config.yaml
n_layer: 9
d_model: 160
n_head: 5
n_kv_head: 5
head_dim: 32
d_mlp: 768
vocab_size: 1024
activation: "gelu"
norm: "layernorm"
norm_place: "pre"
norm_eps: 1e-05
positions: "alibi"
qk_norm: false
attn_scale: 0.177
bias: "all"
tie_embeddings: true
parallel_block: false
init: "normal"
init_std_qkv: 0.0306
init_std_o: 0.0
init_std_up: 0.0306
init_std_down: 0.0
optimizer: "ademamix"
lr: 0.000608
lr_mult_up: 1.31
beta1: 0.9
lr_head: 0.0059
warmup_steps: 240
schedule: "wsd"
decay_fraction: 0.753
decay_shape: "cos"
final_lr_fraction: 0.0
batch_tokens: [16384, 32768, 49152]
seq_len: 1024
doc_mask: true
train_tokens: 155100000
steps: 4857
dataset: "wikipedia_en"
Each number is 200 + 30 x the weight over its row's rms, rounded and kept within 0 to 999. Layers, rows and columns count from 0. The size before them is the row's rms in percent of the matrix's.

# layer 2 attention query, 160x160, rms 0.0689, rows 84-127, columns 80-119
100,237,120,202,164,190,221,191,206,204,186,189,202,236,205,244,210,231,236,202,213,180,200,177,226,194,165,219,212,221,203,223,233,197,202,91,136,183,231,184,215
078,189,202,188,171,226,193,147,182,234,239,206,155,185,198,224,206,244,144,219,267,202,159,157,156,213,175,148,206,180,187,219,198,191,168,179,189,203,177,246,197
094,196,136,213,152,186,196,215,159,202,239,191,207,208,237,195,200,136,155,174,225,184,167,221,150,148,182,240,243,212,240,206,224,169,165,152,172,196,198,172,212
062,259,234,216,222,194,231,242,248,191,123,201,253,200,183,182,192,208,235,191,139,211,232,225,273,212,204,234,183,213,213,181,193,241,234,236,204,227,229,199,213
102,175,193,179,192,209,223,203,217,208,277,208,195,182,197,217,232,263,208,223,206,249,202,178,254,236,219,136,158,177,174,164,166,215,173,142,159,229,160,216,188
108,175,223,167,221,187,195,200,223,209,228,189,166,203,195,270,221,189,225,215,194,250,244,136,203,207,213,194,222,197,157,215,197,162,204,209,227,234,197,184,227
079,185,200,203,190,243,176,163,199,230,219,212,169,190,179,230,217,236,148,211,264,187,151,151,170,206,195,152,205,172,182,212,214,214,198,191,167,204,175,244,214
087,182,228,173,209,236,196,148,201,238,250,207,151,191,197,247,239,249,162,219,249,198,170,147,175,202,189,156,198,176,163,209,174,206,184,194,169,205,168,235,219
065,203,210,217,203,182,196,249,198,177,163,182,227,186,203,199,175,160,243,188,151,201,219,250,247,196,218,260,178,236,200,197,188,193,208,213,226,213,235,171,203
112,187,142,200,154,224,225,222,187,215,256,207,262,174,245,168,196,162,191,177,251,218,176,219,224,192,189,192,158,227,202,191,189,225,152,99,148,181,210,188,208
103,169,226,182,239,209,171,190,192,207,249,213,144,195,180,231,228,207,194,220,197,267,221,175,203,210,244,194,203,188,145,211,172,149,189,204,226,214,202,195,237
081,200,215,189,201,229,184,161,193,224,222,200,163,202,179,229,213,243,146,219,251,195,168,142,158,199,192,148,194,183,179,192,187,192,188,205,162,216,182,254,197
097,195,205,230,211,162,247,263,149,174,185,245,225,212,148,195,217,165,232,122,134,224,255,217,271,197,212,231,212,199,189,176,190,198,189,176,241,235,214,220,187
100,203,228,155,180,162,171,189,201,220,240,194,148,234,146,213,229,222,250,192,214,220,254,190,196,207,246,232,204,229,173,182,185,169,194,235,237,249,232,221,145
093,169,190,186,206,137,196,206,145,168,222,213,209,245,186,177,158,192,197,165,226,220,174,230,195,158,192,217,170,236,212,251,186,169,210,193,251,170,250,172,230
107,178,216,202,254,195,177,221,164,167,219,182,225,253,172,218,179,201,184,182,194,237,185,167,231,254,223,123,193,165,254,181,177,158,202,170,255,244,196,171,252
103,211,248,187,208,250,217,121,145,231,207,208,165,211,149,185,156,206,219,208,175,220,204,229,264,217,223,193,217,192,166,200,182,174,167,208,210,173,190,208,107
108,198,219,217,204,194,199,207,169,205,271,220,177,251,123,177,207,234,203,158,180,251,212,188,238,225,244,191,196,195,152,165,182,183,217,177,216,221,238,218,188
102,246,186,211,168,204,239,283,238,154,159,198,213,200,254,209,229,178,232,218,201,183,210,199,202,159,158,215,201,181,216,156,191,186,200,238,208,199,198,206,231
105,237,173,239,217,189,184,232,204,162,213,211,220,207,169,204,218,222,171,172,205,154,188,127,224,183,237,164,163,203,241,142,233,233,195,119,191,223,183,207,236
081,209,206,194,208,155,148,195,195,205,254,250,183,174,151,178,180,187,173,190,201,226,226,203,135,235,237,202,214,225,193,259,228,217,240,136,157,214,194,187,187
091,209,207,167,178,235,150,150,227,253,220,214,160,170,223,234,241,238,147,234,277,197,165,162,146,196,217,182,201,188,177,191,203,200,202,228,167,210,182,223,216
109,190,193,217,198,172,188,216,265,220,134,190,224,180,294,225,209,187,213,194,212,157,213,215,121,179,194,228,219,212,264,249,250,202,241,214,189,195,179,172,236
104,197,204,199,182,127,172,219,173,199,212,205,197,181,204,173,185,193,197,202,210,170,186,224,215,190,184,201,172,215,232,277,236,212,172,167,177,159,263,207,199
119,159,231,221,229,212,221,220,197,213,235,244,171,227,147,238,196,241,215,176,182,260,222,205,213,234,227,167,256,167,207,185,154,147,198,178,221,220,171,237,188
097,181,170,228,193,176,205,220,165,174,227,195,184,203,185,209,209,236,249,223,213,185,188,180,199,157,169,208,184,133,203,168,132,142,136,234,206,145,158,241,161
107,229,175,203,185,155,193,242,234,173,201,206,218,183,213,246,201,200,195,163,208,159,174,225,178,179,196,210,174,215,280,220,229,204,198,166,181,197,175,218,239
088,176,195,183,230,173,245,239,170,157,196,170,205,213,185,172,158,183,240,200,134,212,227,254,262,199,190,224,166,251,222,199,166,188,198,222,252,213,239,181,173
110,206,249,153,208,233,220,166,191,191,243,209,149,219,125,218,185,184,219,190,194,284,222,234,239,218,251,243,229,227,125,181,176,203,191,183,232,248,236,204,178
085,198,205,171,203,211,216,185,166,170,226,184,172,219,150,167,193,180,227,219,148,260,249,240,268,224,209,225,151,271,158,207,166,198,189,191,215,219,255,205,134
104,214,156,216,174,209,203,156,174,227,204,192,163,195,214,157,178,235,169,226,172,184,161,219,220,189,159,180,135,204,180,192,186,208,202,224,149,184,236,218,124
093,212,188,224,182,224,186,168,242,197,202,207,212,192,250,247,203,216,163,232,273,141,148,160,134,172,148,170,224,155,181,193,205,227,163,177,175,168,163,203,270
097,197,196,213,219,189,180,259,222,208,189,243,235,195,208,216,205,158,214,176,160,202,215,219,236,197,225,196,257,160,235,227,250,186,179,194,170,187,202,187,241
087,198,184,189,210,200,242,198,192,198,149,183,242,207,274,164,185,211,178,246,196,147,189,220,158,182,163,199,210,189,229,228,190,144,187,281,194,156,210,147,174
098,226,214,215,201,195,218,168,202,164,216,198,201,209,188,182,209,205,184,189,207,194,179,181,213,202,176,170,165,240,173,179,201,258,178,145,226,238,234,185,185
088,206,209,160,207,229,197,171,196,218,261,198,196,215,138,207,219,261,153,186,223,210,202,179,185,259,202,161,178,209,181,199,219,196,199,186,192,191,182,266,174
084,191,190,192,214,175,248,255,240,206,192,147,251,193,262,150,190,169,225,189,204,165,241,158,196,159,175,240,171,190,239,246,219,189,236,225,216,165,190,205,215
093,151,204,207,200,226,228,216,221,173,231,225,192,219,222,217,199,223,222,233,210,220,192,141,183,211,168,145,239,143,173,135,170,175,191,178,209,167,145,231,262
117,209,220,184,212,221,237,165,148,196,174,147,206,197,197,227,187,139,214,249,219,213,192,196,240,199,182,196,198,225,169,200,127,222,167,170,267,206,192,225,167
079,169,192,153,209,228,166,163,215,232,249,222,185,180,236,225,211,233,146,206,229,209,169,167,136,227,186,161,208,173,165,173,198,204,214,234,185,205,212,203,244
100,189,212,222,158,148,180,229,206,195,149,205,195,178,276,223,214,174,220,191,215,150,188,184,134,202,159,210,204,191,198,204,181,204,211,195,232,165,183,167,243
097,218,235,247,177,214,167,194,174,227,125,205,187,241,160,220,198,210,214,200,172,216,207,223,275,212,265,214,180,254,240,174,200,177,223,189,206,260,239,204,186
099,262,162,169,237,258,205,179,172,195,174,188,226,190,261,177,236,201,150,224,200,198,169,172,215,192,159,187,188,178,195,224,208,256,189,226,210,185,213,206,173
110,184,181,198,211,211,202,198,206,264,174,237,205,150,199,209,196,189,179,212,196,196,205,267,227,157,237,151,256,206,237,160,234,194,203,196,165,171,181,236,218
# layer 2 attention key, 160x160, rms 0.0627, rows 84-127, columns 80-119
096,232,189,197,209,243,192,184,259,209,226,188,193,208,221,209,206,186,216,169,196,235,202,220,237,237,194,221,141,250,199,232,228,239,157,202,187,212,264,194,211
087,188,180,224,173,233,227,241,179,207,193,190,255,164,191,152,189,146,173,176,232,193,172,240,229,202,171,240,198,196,224,187,213,233,184,221,171,193,237,194,190
098,214,201,198,180,235,205,170,219,233,169,191,179,170,171,205,232,157,171,207,249,236,201,164,193,221,166,206,169,224,185,282,249,210,175,162,129,220,200,161,183
068,185,228,202,235,176,150,186,190,174,231,216,163,228,203,193,164,253,236,202,147,197,215,183,203,166,250,183,209,219,224,138,146,178,209,227,269,178,201,229,224
106,198,225,196,174,226,159,227,212,146,217,231,200,251,169,236,221,215,228,194,194,155,199,248,240,197,253,207,257,201,200,186,152,176,216,165,201,177,221,161,236
103,175,233,240,164,193,179,212,212,208,204,208,196,241,236,207,157,247,298,213,170,222,191,195,218,198,159,195,235,196,233,142,160,185,186,231,204,191,176,233,215
089,167,181,223,183,221,233,248,200,209,198,194,240,163,208,139,207,148,161,170,222,199,153,228,202,223,182,241,191,212,224,175,202,228,187,222,173,204,226,198,195
098,179,187,220,179,226,232,244,182,196,181,192,232,163,219,148,206,166,188,172,218,186,148,256,215,212,166,250,214,208,227,172,186,212,175,221,164,184,233,196,197
067,206,250,180,225,162,190,144,181,193,183,203,156,222,188,237,204,251,243,225,168,204,214,175,185,178,200,169,216,175,209,223,175,179,202,199,238,196,148,206,214
120,225,229,188,223,233,164,181,200,236,180,220,186,206,122,277,224,168,194,215,249,206,208,192,229,208,212,201,189,240,205,235,214,201,180,138,175,216,211,150,189
102,191,238,223,153,218,171,204,168,144,197,229,184,239,242,228,206,236,269,213,194,219,184,195,222,195,178,199,284,162,245,166,163,148,190,199,191,191,139,200,225
089,173,160,201,171,207,218,250,201,187,193,192,244,163,210,118,194,160,169,169,227,207,151,252,204,198,198,249,183,226,212,186,190,230,199,247,160,198,252,205,196
101,194,201,175,197,214,202,216,239,178,252,240,194,215,176,229,189,275,234,214,195,241,241,143,231,160,212,183,160,184,165,188,168,207,218,211,166,207,191,222,179
100,203,186,192,200,164,169,203,194,199,168,174,224,216,214,208,255,264,252,202,256,210,171,215,225,181,162,210,213,190,202,180,216,174,214,204,201,198,176,240,212
095,185,220,207,239,205,233,211,152,182,231,236,161,186,149,200,203,246,212,196,209,193,251,216,233,279,219,169,227,162,192,185,194,196,229,179,218,194,244,248,199
097,188,220,237,239,220,178,164,192,190,247,264,178,224,179,191,214,249,172,197,194,192,215,175,194,235,206,176,192,198,207,136,183,182,185,222,199,222,207,205,177
106,222,225,208,187,230,159,182,191,205,239,162,207,216,172,186,194,253,238,220,189,173,218,215,242,186,173,250,176,186,215,189,218,225,174,200,162,216,203,225,239
097,173,209,224,228,209,177,223,212,184,216,228,173,209,177,203,221,264,212,165,188,192,195,166,248,173,196,222,135,192,204,178,187,191,228,256,154,187,185,223,193
100,228,209,215,229,188,212,225,188,166,212,245,227,205,224,189,209,156,194,211,186,241,203,179,193,229,217,193,185,192,216,217,148,166,220,198,227,152,191,200,181
102,240,131,221,146,189,190,205,200,165,235,191,159,219,174,206,204,208,142,146,206,185,158,161,169,239,243,217,171,233,197,146,184,167,164,192,190,236,185,207,172
080,154,184,215,228,168,186,239,183,191,183,181,152,173,195,175,232,246,216,157,207,157,197,219,182,187,177,178,216,211,193,174,267,254,212,201,204,179,187,190,169
095,198,178,228,203,185,206,219,169,207,146,181,216,182,245,165,211,125,174,155,229,170,130,243,195,212,188,231,198,216,226,204,231,217,192,212,235,180,223,179,230
100,175,206,184,200,181,234,195,215,228,162,195,226,173,235,207,148,145,179,264,233,207,232,228,190,211,203,166,249,207,186,230,202,228,216,142,234,182,216,202,201
104,219,152,140,175,170,227,205,205,173,178,154,172,199,143,214,179,231,201,196,204,177,216,243,198,168,208,219,225,186,167,145,229,197,169,187,231,240,181,222,198
120,165,208,217,235,227,195,220,207,185,190,269,195,214,167,196,155,247,278,200,197,198,238,174,232,153,144,161,209,217,214,207,191,236,178,222,194,207,167,201,175
095,226,180,218,236,181,247,185,166,157,136,209,178,191,162,202,214,194,252,158,212,227,205,167,210,197,155,202,208,210,216,221,157,172,167,179,241,220,198,165,202
100,200,187,174,169,155,209,235,211,167,248,197,186,189,153,204,190,208,146,185,215,158,203,179,236,196,194,213,141,159,161,128,234,184,186,149,193,202,217,235,179
087,208,234,166,183,240,168,150,250,199,251,232,170,212,190,257,218,272,213,251,162,242,259,140,228,203,206,161,187,173,188,217,181,180,246,212,179,240,202,221,180
097,190,231,224,230,232,140,230,198,181,209,214,182,210,206,169,197,261,249,206,210,234,206,211,216,200,167,179,208,175,204,189,223,199,232,239,132,188,195,216,208
090,243,224,190,223,253,160,173,239,175,231,211,195,219,188,219,228,254,233,226,197,262,243,162,192,164,204,188,191,181,223,252,196,162,262,234,141,198,146,230,206
105,186,201,179,203,222,196,179,230,161,211,165,205,192,189,183,211,207,194,183,129,172,211,171,176,226,215,200,199,185,234,209,216,219,218,236,219,176,240,227,267
098,197,185,222,180,166,251,246,151,195,163,186,223,168,195,161,194,116,189,140,197,150,141,225,161,216,212,209,246,198,197,180,202,207,160,184,252,186,226,179,198
100,187,177,175,204,192,196,182,240,190,218,203,221,242,194,206,141,240,211,204,200,220,247,199,206,191,195,173,223,186,134,137,207,209,124,155,197,225,177,240,184
083,192,227,189,177,186,249,204,174,229,231,235,208,199,209,210,189,159,192,264,184,172,222,215,165,254,233,160,279,229,210,224,181,210,175,173,269,181,215,204,186
100,211,207,197,190,233,191,181,233,185,221,211,164,195,186,217,233,173,151,160,163,200,212,173,177,230,254,226,195,191,229,166,206,156,269,272,174,198,205,240,220
089,166,191,208,202,191,199,244,176,219,178,172,196,192,173,182,234,223,192,208,195,130,142,192,230,179,199,219,159,227,221,226,242,229,184,219,188,216,178,182,223
087,185,199,193,214,217,201,178,193,279,209,195,220,191,241,201,193,176,180,213,213,213,246,190,216,263,186,175,156,223,180,251,159,180,244,187,194,190,154,189,193
091,209,202,255,193,224,221,237,186,184,169,207,237,193,207,166,184,168,203,165,187,210,165,221,209,128,227,193,218,172,215,211,131,210,195,200,229,166,162,173,191
108,240,231,201,206,248,199,176,182,218,182,214,219,185,229,201,232,177,210,194,229,214,205,214,185,236,185,226,185,215,225,234,160,175,241,237,172,204,191,169,185
081,157,199,223,225,190,213,205,171,212,174,189,226,200,245,196,215,147,148,171,197,142,153,245,223,192,208,198,215,191,195,229,217,212,182,217,246,205,245,154,251
090,214,230,215,196,176,216,175,189,188,181,225,171,171,211,213,202,141,166,214,216,202,213,248,209,175,196,205,183,179,185,213,178,194,237,186,244,173,242,179,181
092,223,193,193,206,222,189,150,235,169,226,186,205,226,231,206,181,265,221,261,226,242,171,183,164,178,202,207,234,210,238,133,203,190,167,201,176,201,237,247,169
101,211,213,181,242,169,206,209,194,226,186,212,206,210,206,239,222,125,133,190,157,145,174,201,221,211,250,224,169,249,197,235,244,191,232,249,228,228,191,181,252
107,189,161,180,184,171,248,215,223,230,203,163,241,207,247,198,175,190,191,196,192,176,164,210,218,182,192,253,249,220,180,164,228,207,164,169,216,225,187,212,222
# layer 2 attention value, 160x160, rms 0.0579, rows 64-106, columns 80-119
044,140,142,192,82,212,164,181,210,193,224,182,162,166,218,220,196,197,197,190,199,144,176,187,162,238,243,199,122,194,208,207,170,234,208,238,192,193,172,158,224
045,291,209,206,225,212,198,166,219,230,187,200,230,176,154,240,221,204,163,195,217,227,206,226,178,256,178,212,188,165,187,219,193,161,191,234,235,211,210,222,249
043,157,216,198,214,252,220,249,186,223,206,99,177,241,189,142,183,157,180,195,206,223,189,227,197,249,170,203,203,200,170,200,165,130,212,218,254,178,160,196,145
054,193,174,217,204,180,211,215,226,202,182,113,231,175,208,190,144,221,228,200,188,186,189,206,213,175,230,157,200,201,211,233,208,240,223,190,177,213,164,210,214
044,260,225,184,182,173,209,161,196,207,177,171,273,171,183,221,205,204,211,193,200,191,209,198,167,194,225,182,239,218,208,212,181,223,196,195,231,254,233,173,232
050,173,168,177,196,193,241,190,239,252,201,163,202,178,252,170,202,195,202,218,248,133,219,188,192,166,152,164,203,192,208,212,268,229,227,215,248,215,174,217,177
050,164,238,203,208,171,168,246,177,173,226,178,127,167,237,196,197,193,196,223,212,184,212,223,201,238,172,186,282,188,207,178,173,156,208,200,219,189,162,225,159
059,206,197,192,211,203,195,167,200,213,188,161,236,201,167,195,173,208,184,236,240,158,195,202,179,162,231,205,170,222,207,216,210,212,234,200,179,210,242,183,173
052,162,217,207,175,184,201,236,195,235,209,138,182,213,195,230,181,208,217,207,198,317,204,201,178,140,212,239,161,167,199,191,194,251,194,187,190,198,181,238,142
049,254,228,164,273,203,234,236,181,184,177,293,196,209,221,246,243,241,242,198,221,192,206,167,212,228,245,172,186,180,207,185,163,202,169,163,185,199,176,158,226
044,198,246,207,180,224,179,223,171,286,167,187,149,194,215,214,233,185,164,215,209,266,199,199,143,228,177,225,158,175,198,193,150,193,182,193,209,194,140,233,195
042,163,167,233,258,214,211,191,214,204,220,153,151,213,229,168,214,198,222,185,194,125,174,189,220,193,195,178,128,181,196,209,237,211,156,218,202,177,241,262,207
054,197,168,228,216,186,233,177,218,247,189,165,217,213,227,238,208,200,181,221,193,235,187,201,203,155,189,263,207,128,203,208,225,178,177,162,178,189,157,190,259
046,156,164,200,227,204,170,232,172,205,166,163,209,229,217,201,189,182,138,207,194,133,198,216,134,181,238,180,250,154,191,225,169,175,151,163,201,200,190,240,219
054,179,207,223,241,185,287,230,171,190,212,133,233,193,171,219,195,215,175,204,214,317,187,220,238,198,201,216,183,204,185,215,205,190,234,234,237,221,222,164,121
051,168,213,230,124,175,272,181,200,212,214,214,270,202,140,173,165,201,195,198,179,178,176,177,215,233,264,211,208,183,208,209,201,212,172,231,153,213,229,211,230
046,214,236,216,208,207,131,214,153,182,235,201,174,215,182,205,183,224,175,180,196,201,213,159,220,277,189,172,208,189,208,189,202,144,172,144,243,216,194,208,206
049,196,200,161,221,207,153,264,181,188,220,225,167,194,221,195,187,215,201,185,211,187,210,192,137,170,189,183,274,213,183,175,128,211,183,124,177,214,216,176,149
051,231,298,205,243,201,140,220,208,205,206,242,209,199,191,179,214,218,214,207,220,191,224,195,243,147,172,223,244,178,190,200,212,153,222,169,231,174,223,157,178
050,165,104,186,218,210,203,206,207,204,241,213,203,189,198,165,203,182,165,160,184,180,189,212,210,168,221,155,170,165,194,228,231,238,173,271,186,214,228,276,172
051,265,223,200,137,207,190,230,183,204,131,238,287,176,195,247,163,247,244,192,207,218,198,213,247,178,242,209,170,192,189,160,191,253,151,162,194,210,198,186,259
049,157,185,202,234,207,126,219,180,240,208,161,196,208,141,210,233,203,207,148,212,265,199,183,162,198,200,181,169,175,206,232,200,222,200,185,150,213,215,195,111
049,255,197,237,251,195,145,207,184,230,212,207,164,231,175,194,217,181,217,187,209,196,229,228,212,220,246,219,201,212,193,175,153,102,228,250,200,188,219,164,193
058,201,218,211,205,203,162,210,180,174,186,239,214,203,164,241,166,194,238,182,169,274,216,195,253,209,211,212,210,211,225,211,145,204,167,198,150,170,187,183,230
048,178,194,192,201,200,171,223,221,204,227,97,151,216,144,193,226,212,199,214,209,211,205,198,197,217,210,238,230,184,169,232,205,155,246,233,230,195,88,148,190
042,222,108,223,192,200,144,217,162,203,204,165,165,191,238,206,148,230,200,210,190,183,216,203,209,169,156,233,183,237,200,147,238,233,224,213,211,192,238,154,195
048,209,148,196,137,205,183,170,183,185,208,193,200,209,239,188,182,194,214,183,189,235,213,201,190,124,130,235,218,134,197,187,190,191,178,214,178,224,140,229,233
049,219,191,214,208,160,225,209,212,212,232,202,303,192,142,215,221,191,228,165,212,177,197,145,240,204,251,109,204,244,193,202,177,239,176,160,178,188,185,205,148
053,191,169,209,209,179,219,246,201,248,187,222,113,183,242,185,191,197,147,205,204,167,177,216,182,213,164,234,188,229,216,176,197,170,176,230,184,207,221,188,174
047,237,210,215,173,226,195,238,202,258,188,200,235,204,187,191,185,199,202,213,200,256,206,152,224,210,172,168,220,191,213,230,224,200,165,171,199,219,216,247,127
049,218,189,208,266,179,187,236,186,205,172,220,256,158,162,213,206,191,197,202,221,198,192,223,235,153,164,184,219,224,196,181,216,241,227,210,258,174,253,229,125
051,179,169,164,231,208,235,190,207,177,208,237,167,192,177,180,206,240,206,196,206,118,202,197,202,253,189,201,297,192,223,211,182,197,194,215,168,203,252,188,159
084,148,207,147,205,198,229,213,201,193,265,245,233,150,219,178,194,207,192,184,208,210,209,208,181,162,214,211,108,228,225,82,200,193,243,220,151,208,185,214,164
074,209,213,205,168,248,176,244,204,178,216,174,183,165,258,210,222,165,184,165,194,218,186,216,193,176,143,237,160,177,200,167,229,172,226,235,186,198,170,205,201
064,194,168,212,200,158,185,137,192,193,200,187,196,180,153,167,235,189,199,201,198,181,227,194,149,194,249,107,204,181,184,222,207,190,220,198,212,249,246,162,199
075,182,160,220,201,195,220,204,220,194,230,256,274,186,173,198,194,207,231,202,203,173,192,231,161,265,231,160,212,257,202,231,199,218,266,232,201,196,130,173,158
069,236,217,146,200,176,196,187,145,198,232,186,202,210,113,168,180,176,183,170,191,155,208,198,250,193,158,261,164,247,183,199,203,154,225,203,190,166,239,218,185
077,228,194,169,201,185,224,183,210,203,175,194,186,166,154,196,269,242,184,166,202,188,220,227,204,273,208,179,169,247,153,204,200,229,233,195,219,229,192,240,170
077,245,165,215,216,160,200,184,219,216,235,271,165,200,244,246,219,179,196,226,195,207,202,153,222,210,233,157,215,121,204,235,174,247,184,180,224,242,245,189,252
072,221,204,269,217,191,202,198,197,208,163,188,199,184,224,224,207,146,203,223,196,189,197,220,205,220,179,240,278,251,208,306,219,233,138,191,250,182,270,188,199
070,178,212,156,142,219,152,190,217,186,186,122,191,218,191,197,224,276,197,209,182,217,186,196,183,229,269,244,150,196,199,169,169,136,212,213,226,184,173,176,249
066,218,147,248,217,205,248,215,221,195,201,166,219,235,193,214,218,179,206,211,194,219,195,214,271,183,191,254,284,188,182,240,178,158,139,198,211,216,227,211,183
068,229,210,208,143,185,179,192,229,192,232,159,163,170,243,165,179,186,229,208,189,221,179,192,170,126,119,211,235,170,225,169,214,105,184,200,123,209,168,177,241
# layer 2 attention output (transposed), 160x160, rms 0.0585, rows 64-105, columns 80-119
042,237,206,245,223,226,200,254,169,189,228,187,219,184,181,174,195,230,162,203,217,210,221,172,192,203,151,202,233,203,206,241,177,243,234,147,196,218,211,249,126
046,156,235,218,178,179,259,223,143,231,176,159,173,202,214,209,178,184,231,219,214,187,187,151,203,152,196,103,199,209,122,157,236,159,185,183,220,216,226,174,202
044,192,243,180,206,174,222,232,210,224,272,196,225,208,248,228,201,195,189,178,223,189,212,229,217,157,234,219,189,243,184,210,178,191,206,199,168,191,166,225,198
046,236,120,206,215,225,216,178,201,202,172,240,211,198,183,151,162,189,227,163,229,233,175,220,209,178,225,195,217,189,248,218,243,108,211,199,161,218,188,236,193
041,194,161,167,142,218,194,147,214,207,126,199,206,176,205,180,192,163,238,216,186,269,225,198,232,232,245,213,212,195,129,186,203,141,185,210,193,228,229,174,190
063,228,191,206,209,198,167,201,204,212,239,200,173,198,180,205,230,223,189,190,183,176,167,182,103,196,226,196,241,168,215,179,178,168,192,169,194,212,190,219,206
046,257,177,209,225,203,241,171,186,228,194,186,224,215,211,178,229,235,202,205,166,130,232,221,157,229,205,273,191,206,263,212,179,246,221,215,194,162,166,210,208
072,212,206,200,211,237,191,213,217,205,245,185,204,190,184,235,215,178,209,185,227,227,202,154,151,208,198,177,253,177,152,173,181,189,197,149,225,214,177,222,228
045,220,205,191,176,220,193,263,200,154,190,226,213,243,207,182,249,171,195,172,218,187,229,196,198,218,187,212,192,196,266,249,276,220,212,213,186,190,199,209,192
052,141,228,189,163,213,225,153,194,197,148,153,162,191,140,237,203,190,193,243,192,224,181,219,214,146,182,176,189,182,169,199,238,209,278,240,259,175,212,199,238
039,200,206,149,191,163,208,209,216,199,221,128,185,174,260,219,183,240,234,203,177,192,186,132,169,189,202,241,243,231,215,182,247,175,230,195,198,175,258,180,185
045,183,195,245,196,166,243,138,152,240,225,134,215,145,243,181,214,222,192,232,190,150,215,201,194,213,204,193,244,205,230,211,205,225,204,144,134,223,145,209,201
044,217,214,250,204,177,199,235,198,188,179,154,162,228,229,186,164,172,209,143,214,150,137,153,168,155,205,146,191,253,202,179,180,239,218,187,204,173,198,195,196
048,170,259,182,184,199,191,166,181,155,221,141,215,221,231,232,235,225,195,160,199,194,201,152,186,179,185,143,158,192,176,204,204,167,239,189,193,198,182,183,197
046,206,151,159,176,215,187,214,287,211,216,213,244,168,212,183,210,163,220,216,220,207,213,189,238,206,164,219,166,218,191,245,159,224,145,175,236,180,228,216,209
048,220,205,165,251,162,181,205,166,242,215,183,199,164,240,192,192,149,195,181,210,219,196,191,208,169,194,194,231,245,120,223,240,176,215,155,193,188,217,211,158
041,161,205,213,200,164,191,162,199,251,182,202,187,198,204,211,192,175,138,187,176,227,173,212,176,194,186,201,182,131,164,151,121,200,215,235,243,162,123,185,224
049,181,237,189,173,179,131,151,210,135,215,183,233,207,191,208,253,192,192,187,147,168,172,180,194,242,214,161,201,188,218,217,248,235,261,204,180,216,175,196,204
049,171,228,238,176,192,163,144,217,188,166,224,185,260,172,171,211,193,183,186,219,203,170,247,171,234,221,255,142,239,205,176,175,190,230,243,184,245,169,151,254
053,224,163,197,245,183,206,224,183,177,240,226,217,223,235,195,165,231,230,167,190,222,207,177,210,170,166,241,264,184,215,237,182,154,198,177,173,227,170,216,230
050,147,209,226,176,201,175,160,227,201,179,175,170,192,158,202,155,194,167,199,184,249,163,163,225,193,216,123,180,224,203,198,210,149,213,181,274,184,239,214,241
050,212,142,246,198,143,112,174,208,226,161,233,214,243,240,191,223,215,237,173,212,201,238,174,173,205,211,230,259,175,226,198,193,151,194,235,178,196,206,156,250
054,159,228,197,167,237,186,223,177,195,158,222,218,227,145,240,229,221,268,218,264,225,246,146,237,180,210,225,186,217,143,167,162,222,173,166,224,197,217,208,216
071,183,193,199,190,189,219,195,201,181,144,207,222,222,208,198,177,183,220,196,198,213,216,226,278,191,181,208,156,239,186,249,216,208,216,231,217,196,222,199,184
053,191,246,236,196,187,177,165,222,234,158,219,212,233,200,156,201,246,233,225,218,194,182,224,187,188,225,207,133,211,231,220,194,152,172,217,216,163,218,158,201
041,173,180,167,228,194,202,220,270,141,167,209,210,213,211,244,214,181,190,208,220,213,155,221,184,177,236,166,235,189,283,228,178,211,148,209,199,231,163,224,181
055,171,188,256,218,141,224,240,167,219,172,208,200,200,226,161,181,189,196,166,201,181,208,267,218,205,234,239,175,271,283,159,220,182,175,217,164,194,248,195,190
045,246,201,163,199,190,224,191,194,171,223,184,199,216,190,220,228,206,227,225,163,198,218,209,147,177,188,188,230,181,167,223,256,159,228,258,169,249,193,215,213
051,192,144,199,225,210,227,223,196,149,209,245,217,217,239,228,223,167,272,185,200,215,217,194,206,207,180,183,228,194,175,198,222,296,206,182,187,198,189,180,180
048,230,237,133,188,201,184,186,201,197,158,160,192,212,245,206,214,224,228,196,188,247,193,174,180,213,169,222,205,192,177,203,236,132,221,180,206,174,182,202,228
044,170,180,163,202,215,279,218,162,177,254,176,197,243,137,224,266,172,220,244,187,185,231,159,221,222,167,165,212,154,209,247,252,254,152,176,183,245,183,211,187
048,227,140,194,196,209,185,217,167,190,183,189,212,240,212,237,197,145,220,210,205,156,247,256,184,238,217,248,202,186,260,188,172,219,190,178,208,188,234,204,206
092,208,171,190,199,148,226,183,158,155,202,187,211,203,215,198,176,215,219,172,193,229,185,237,250,208,164,240,143,173,168,276,216,235,194,252,185,221,234,187,154
083,165,189,230,184,182,215,149,213,194,164,215,218,249,210,213,207,178,234,197,208,182,205,196,270,226,170,175,175,221,171,262,193,235,188,223,225,172,228,187,175
071,231,218,208,238,192,203,228,206,229,210,179,203,236,236,205,154,262,199,201,186,157,222,200,162,211,191,241,131,227,201,153,175,154,181,226,175,229,227,240,240
084,191,213,196,156,182,157,248,198,218,178,186,179,184,194,220,170,208,161,175,182,160,236,236,190,219,197,223,161,174,197,166,196,172,190,258,175,223,233,209,169
080,134,225,227,208,242,216,147,152,234,229,175,205,186,197,218,200,198,185,143,185,212,207,175,203,185,189,160,224,222,226,150,186,223,186,173,230,180,142,206,245
082,131,227,204,212,198,183,232,160,216,234,213,199,195,109,192,211,167,187,160,240,188,144,237,248,171,173,188,280,191,183,191,201,200,191,218,196,213,193,204,218
086,201,177,182,207,183,212,210,194,196,190,219,168,192,201,157,171,213,224,145,194,172,206,197,215,179,234,200,210,196,202,219,199,176,193,146,166,225,234,234,197
086,167,239,217,196,242,220,164,187,221,162,219,196,207,181,164,163,187,215,172,193,197,216,241,265,162,202,131,179,225,225,135,233,202,226,166,204,210,165,223,205
080,189,190,248,178,158,207,200,183,166,262,169,217,225,165,280,235,209,215,223,184,235,193,152,185,223,161,224,241,187,204,259,189,201,161,216,201,198,189,167,214
072,169,248,207,188,240,225,158,233,188,132,187,244,191,206,166,179,170,203,217,193,197,205,271,185,203,255,186,177,257,194,140,236,200,232,186,193,233,173,177,158